{
  "norm_place": "pre",
  "norm_eps": 1e-05,
  "batch_tokens": 32768
}
Each number is 500 + 25 x the weight over the matrix's rms, rounded and kept within 0 to 999. Layers, rows and columns count from 0. Numbers have three digits each.

# layer 10 MLP up, 320x192, rms 0.0663, rows 171-182, columns 0-191
479497507473545528567492487529473495531496498536515525485493493510494466483477496507505499469482486509511503508513491499527480462511477502485491491494489517516514531473448479521476532468482484511528536523447477476554545564501492530492560509517498482460523536498507493492471562513533501480502476503479492492522500473503555511504554543547498487498515483515512504502499483479539462516486496499501508514517531521508469480494520511491548499501486489518539476499490439488507462464497519440500465499482487480500492534499486533538519484487484505493513472506507482539462546508485505545
497522502494484500488480497482461485492505487461514463450495476475520492491545491499566478505473493518505474499493493532521548463525480508507513521524537486457485509479483431490472518522473512485548566475499522524477506471467488488491462527477511481500486554463514475496507535517484509494476547518469473517485475521514489533517509509500450510525487488549500501503502488442465490470490474508510529473528483510461483492485548528495480477502459551472500479491428523485551450510514447468471497524518506517469490489483488465503461481487513508472504503500525478527481493524519480493
531481498520505506494470533491502511552533466526494509525543497469455539491543483488487520547482503476505508521483510477452486491487474534478486525490527484478477450478519539487470523558536508486460488519517489513483452501491523477522495518504468515530502540489479473487519541498483531473522498505497507499492494509463491496521500505523503487488523519448500495504508503490448473503482488500495517524481508499519465515485467523480527487419512486496490481504496477488515502502499456480526488518465505459498528480535508510539491522499504522495525508474505476514508519516504487525
495494454501523501502521491516489516515541523521490516477488495505487465456521505478505445520488507528526469473494519489542484503539457516503497520490527510473496517540468499502467494491502478497519502504536509471521557531509509504517458489497488541508519479527478541532500531548513531500526548486486523496484519479528455522511521470478511483483492541487498468485495501531508518537505487451531491469511529519544532524473550518456513525516515540502539484478490551485512484515476538507514470473524504438512439532499455533479494483505480510537469552477508478525503469511480493495
524513460463506540499479477498512524518498530514497491481528503542511482473464495485542521501485509526475520461456513505516490498512510536493547484464530512509515507487484496489525474469470483535514505505533485498529498520539454458499500535494515502496490487520474563484528498506479511493494483503501512463519481482515488524531499489505476494537552494513531485472499498501475477500475476502519522512494479546485497482504481514517517542520479528521526475519488471508499519497533495462513462479465485544518521495496446527532471491492432510533465527499512493469527533441505545511
461506524512499510453454516521477473521502539544532513488526488527512533469499523476472522520474505506477482475504484496522473478499478478488488496497523508516491511463500454510504519495511511515462517508520486511460493468488518495471442495519500446504466525542483493540486474477494462514514547485475478483532510486521477541492504491494513507525513493456485527484506539534500507496518500494513516511499511493509517480505479512474494519453489532482523507482530462481496517523485506507500535493446484507534512528514466469544496495510467536457504501523496464476497500515473512475
466464503469525497473528486517488533480482527486492491520473455527492485498449531521505515517519468440489467476484512526504509517475477497490493489504487521479514544481471510555508498492482540506532527513507510496470496523513479482481490491501547486490530509492506462449500477444526469490513476523521498488436557540495533528518516529514464509478494494472446490521487520502462541492529481489520470494528428480505490474559470533526489537504491503498553465505531550516519484504484483442469520460478511473474484490510468463558491493503481526479439477479501522513532512488446502452
564475453498505478483545485491488480446487483515484505471482481501511463463496501479489536520504528518469475512499517486467470484500556510481505504502524477506571478505525472515536489466544530496464520516484518508496551520500471533508448502494521480512515451510473485559513508532452496505462509489452467475517503534498526473502515538464477522512445478519513452469514534527490544494493486511481484504529450534468472528512528511522509468506540491515512492512508497503481507514508505499559456491527555482480479477459477453487503466507541540563489508457529483479508453500508514551
463471488448545504469484540505536504487460480488509529499490513490521477477514521494502496464531473534497506489463551522478531517515501498481478512478483522503529487519527540492508508491467502503506510479455522504483498534501516487466499507488454488488495504452515506512500465525508508529482521507503509528531478528465481488526501487505486482525474489514498468538455447449478465489443496465503474485525469502499483475523490490496465497483553485490495492527514485519477480490507450503520506451474464497477464463473513484491492463510520486446525490493478538493543509478467444489
487501496493501553481508495521530516521514536510507514500505510468498465542513494488525483492517511516531458476502537533501466492503490490480502490533496455512473487466501484519537509489503486519465447526526496507471507536512487486496497439466484492465460514486528525464443499507455497546474488497505515488507518514503520490469469527522471478506514509521499497459512469486482485494465510551480449518495496526477545479470490543517487541528495517495498529471489451561534485507546503494538496488465498522513482506484503490479497486515479523493495502511505541497513518484482502473
491523482511504490528482478527475529533463524514491476477500487474487492475528507490505486495528488481533519463537456459473473520456513489538476475501484521535512538516494496450486513510478487495480507516500526514498527487489518505485491515534489551469446549540551490466519510488501493537523510491468500510499575443492487520496542508505479520543517470511515495569467524519505505493500474528499491488485508521498496470513495545533516527504485512498486508474528505488535537516504487489495486489494497517570533507530515494499519476480488478535508513523516508496528480528486467474
538486528485467540483519482486461522494464482547502520465530534514485496475522499515489461497487500496441513528482508540484553522483490487468517521468533553523459472513523502532516501483455498495505474533481543502467534526425490456432507492506495478476484500529469437466473489544485518518496518468473510520467498480495501491525526489507495484517491477467485471496476498480530522525457508472510516477481492504507472493480507504446510470493517487496513451493446524537510513521484485530502500508431477521508526518468500502486517502487503513462485505484464477540512524499499498516
# layer 10 MLP down (transposed), 320x192, rms 0.0643, rows 171-181, columns 0-191
530483562457468487465450479505495496497500521501459450526497506448509483520466507531483500487476502526511485501498509523509483477481484461546468525492510535499466487476504498503529509511500506477493521484530502439525481479477536482526471522484514532516477502533521496507462498537510588479484519557498503483494518508543514502539481526493495502477472478529483476542520531498488461504462497502520508488520478497474507518493498517480534490495509545505465512501493523450529530498527488458483464511507483522498512501507491516498489493451494496513521482495517524507473532473426495517
526513490522476522494495512469502540503504465527503495486505530529478486508475477495487487467472491524508518530513477481496483500501477495539500524503449592527491492551501520487503504497491465531480539430493514457495503482478522522505499500522488487490503523517505519499524510525474492445506494511453480487518509492492486521498461498491476541504483553505508534533494496493508498529532525523547560542484484501511481534493534439488442504475516543532519504473510490520460502495476490462496490510479479509535488455447495520472498522468523513522508459526475500509520505516467503530
463535491537462492461533493525522478510515497494503506490475499502493556509490486523491510495505475514519489517488487454468499498459460515480516522539518540508453527473485496505514492514510529504456504498492497476471500477500553506519514520537496533518469503518518470508518499527504522502490474476516516497501530468530497458512482517488513497524506477542491473500461518511473472512490470528517489499496489543487484519468495513534463488506504490506471455543517485474521531539465498487520483542479483459454500491484492451485467509477493518523508536494526482559526515528539484543
472458500466502479466485487482480486473518469478484490480514548468506534509504516508496544467488481498489460501497507501499501503538482552517521529502567523498501492512510499485506556516513499517487551480504527509564529504493478480512511482505509494517488477503484501486494464516498500481526496461474496494491506530497527503526501519540498522548464518500562507549490529449505525511489500428487465503531480471478478500483476476496463492544499513538454472456551469504481504488480495516456526477481455489458526486547502556503494463482510524498470513487510528472488439501485517527
541490491501488506542503500541509513498514448505472498494459512481508512501463520516482536473500485513505503468512472428487492519440470512518463502479500531457458486503490475489491520514463488499480502491492491489490508500466531510530491518505474548502526506556538498477510484529481543454528485495497481486499504480522457499500513516466517522429486508502503504474500515499524497500498541476533486509501472530544508533531502460533491549515510506498511505528505467508529506513488537508543524524555501527476444521489495504505504502472494533533475485497481484519499498475526516456
528498486491490501512453474522459520497520543502478533503490520547460498535500481489507519469473471537483506515537472478498498464526467460471460510517515484517477489501493515506471500519441498539463506460474535498516509487481502527523477520537464546521435495494525472525499478523499504439506476499472522498504478474477492523476506500461524516552503485534481517506516499482470542517501499508497494500510486503484495519487529505476517543508499518539533490506529468514540522481513486509519508512492481539514523512497497523518460522502487513497508515491472491467544517521477526492
485498467499527542474476535469517540501498489500545492528504454490467531520478495469543508481458474490506519501494485474516513521509483528469493506488480510508574433517501532508490509433518472483518450512461475476492500518439519482493571498484531492510493505484483539468485490457450519542505475483536512498496447500444496503486548556495469500496506502521449488523466493479499526525514499479494508514531505510503461492539470545525540521497500532489494490510481457496486500491508492469486532474494514539484472496462504513512459517487546534478499559516479501469490492456449550500
515484523513499494503480475511517544509473551519522467529460470493534519443499506504521468503484460501480491484500535443481529469502526483490507522465490484444476491542499472526497460488523479519531530513527503532504515508540481459473515488504492532504503495515510511492518444453488504483496491434489471535484520517490495483502512497515443525476477506499492462505501468516546499508512483446540482530445463464467472509510498536535446429504463497479495530494509550511500507468490520458527500516530502471507491454524519497491508488506490514538513448484439530452519508480512462521
463499493503476514479560471553489500526522461487540510460517541501513485503486475476479492542499510475508455487485508508449485485499513490513532509470469501498489489466434485524491560508523512520500476468482515578457523495513520510467509507490506508509490485495450494496511518517497470503491529473493487510497532516516504485465499477469501495474480468481514524451501489490494476495467499524434522475508505512510505472444500445499523499493522493499551530465531506485511502511478520532497517540526508512533516524507509530538494479501546518531475482491532489529498496533474490518
472524491536500477476488493476505487533545482492526519523504483550513524488514483487486510558510503542479505504531540532471483492509543491477470487485485521519508490523505491479513530511524497508517496482541482521502551431469502513480498480454529496504486502504503480487519445523505503462551533546522532482481499538487532469487511484471533509511492489458521499492513522505490506497505500531498468471523498513538520477532451480519498496485491466541497469465486471493542490506529525501503463513514509485553515520509506478549502502501514459513530463514480498531485483490494491485
458519508527489483509498494537497504497510494498443511540465483541470497482469483480476471518520508529490490526470507510487482498528501476496494569467479505544473474530517507535530486488494489498478514490479468505503492497506502520499478461464505511441471472509528505516486510485521489496538494506460495468491492522511507502487484502457527511499486533475512455477545486471488511501507498545484521546490478475502502527485520486520475515513488496452514539515477509467468498519461504522516510480503503502503519474496479576500511497572509500440484507502505499495483497515520441537
# layer 10 MLP gate, 320x192, rms 0.0713, rows 172-182, columns 0-191
512510508447491508506501476518446498501516516520493509482480483530452508543513497508523517479517504510536471513505486468536495504478492520490472485513492529505482495482465505499473492507463499523493503450512511503548511501524492516479521515535518506484483507493516526533454539489502493491517573489482479434487513486498504520515527480514495522481548495511540524501510494471501536496489474513513526474516516528501520498530533515531510576521501520517464547493465501497494475504481524483440485506489484515505456493489481534546479466477479522497538508504487506535496461507463538504
502529485488530488536514490475472483486481517515525478483506496497532529495501510498517497510490514490512535523503532529522500501528522461525507492476524502508490492529478490500499472504514516518488499537522496513444512501477525487477498485461478492496432492487492516539473498498512497544478486489502529518458525499504520507518537508508524527510508500535508485477515527526475519530478475525495462485503497480451542480504482530499514515507516498489524514510490518503562466524489500479526505511481509558510521514524504536540504445494499485503479474568495497483495465511490502554
502491486470483526521538506503488512553502503458538492496494495515536508539512467528485492521475474512496533483502529485496513480481525549462499483454520476468529452454514488445463538527514546523488518473480533525495520508503540528491491516543535471502510506507476516519486467533492537505483531495573539499524517557508514460505514443502515472452455480493484497495519489468454536460500503461504537500558471561479467518487464424503515516507477469493454507521506448498516546463515507480522495479511518534513464458479479522511478510455510544527439517487463481525461525531469526517
516550530507499471519541498533450475481482531487503492447510520518488484539508493553474471462479517518483522495498523507538522481463535514445484447545538483457511519508491492513452543525476517498511493485487516471487533512467502466488512519525475521471479542488506480528471488505527506495502521498514498529500516481524474511492515490476499480506500517484531517500498556492477494513486513529525504494521538510470494508509526548488462487521490475495518516509541518474495524513493494508461460520506514459440474476465498539463484520462540499493480505507510527518510497479466495502
531449484470465500522518459497500522493531476528489506505488538507506498477495502518498484458490513507503571489502531485479527545489489539499455473534552520505548524508511560485498526551464516534503517446516512489511502522476486515486515514525485560502507489499536485493464524487533534464518511535524482504466515502532510488511545507496507489525505471472528491539466521468450493450518526502495530528495508488495521498450475479522486493511487499533531525493491478537501477520509471496521508513494496545492487516484508530508544521481479507527495464502471482547444495510480471516
568480495446476527523505513511488516510483474510504484474508493503522487539470485537524542469477467462471547505455531512525490493502505505495480507457509477514521435482487482546483539509504514472523470528531462523487501513529517511520472503497551456497514519489463499510480499548496495507461510483530525554494526518487504454569488515488485497515506467493488514489541491523519468473433489468540523515536519507476519519511492519496476507477509480511522511546497528461518452489516460511523501467511457521426472484518491519543475500486510490495500470505489491513520524489525456505
486490516515530481490496507515497468519481457468514523461532518487472479509509487496521527473494536519499507485455557481509471546463485542517525472511536456514517444497488525544504487485529516501468506489502503471524528509500512506485528492488466543504540516481485496508476498510545499517499531480519470488498504493520512526493510519495510456511511481485507552540514537483476495476522545527519547477535527474496517517494502482515512601556518526525492513502491537494508512490515462492478505493457492506515501527485513513460507492465466512531448552468499518511496495528473466497
484444486493493487497506473531487511490554501513517550520500501527486514516471446463503521533495543519539483479547489482517500502556453534498503506459546469467528508462459524510455516514497508500525459507475473515488531499486504491489520530472493527509526506520516446508466540544542559515493521493487507530487512509486527505520479477473510503490510528492500499485468516453491495506532473511479552496480494489511470482500484460510518522527470515499524504464513522494493533477531478448506484453464467452530500494485445490510500522476489499539484484510517483478531512530496509541
517534505486471487506507474484478496478493479482482445522493493519484524460525534503516502443462508480493471477509489488480510467522496521523463529506506455474498502471503497483514531526494499490535544482510508506495494465480485506509464558498471533498467481489501463541502492523518461491503514516522522489496513509469496517471488484511482530533515517483467485512537512496496499492505495478522461488483491521503510462514474484504519479522500475484554505531523555512490518521516452502476470506514492513527515528480509462531476528484496444527490511511484466556502471496506519535
521490503523466502467461499487445539525515527509511500517498480484510476500468475458517492533459484465503488510520528525522527489497482501489467492507517506504487514448488508467458475505462483494472517461520539505526508479476471500511500499494461494512505495479539504514446533473503473481465459549494494524446512560486507512487507508507502517506488524529516513489482494519477511497503506491487483515507435487495484479506486526525481508514464512498513461486485515547541456506484493482506481512451449498508502498519527476532492501512459476516502483511524482496487504486469458484
528457473495454529490499503512466536495471469522526482493535538478474498580513491514509545470461519489454533485486504529510495497503485488505471487501493482467505445501523502529503474541501474526487478507500518522545513549525484497482494492519498466512501482493494461517493471556461498537493474507537545512506487493470520479532465520508540513517471500448495518517489518482519501490485471495487488480500531495496535485482457471493527436491481489512513497508499463483522543464483501520483515543524525548500491546521501457482495501469506516492480514506467489470516505483534548542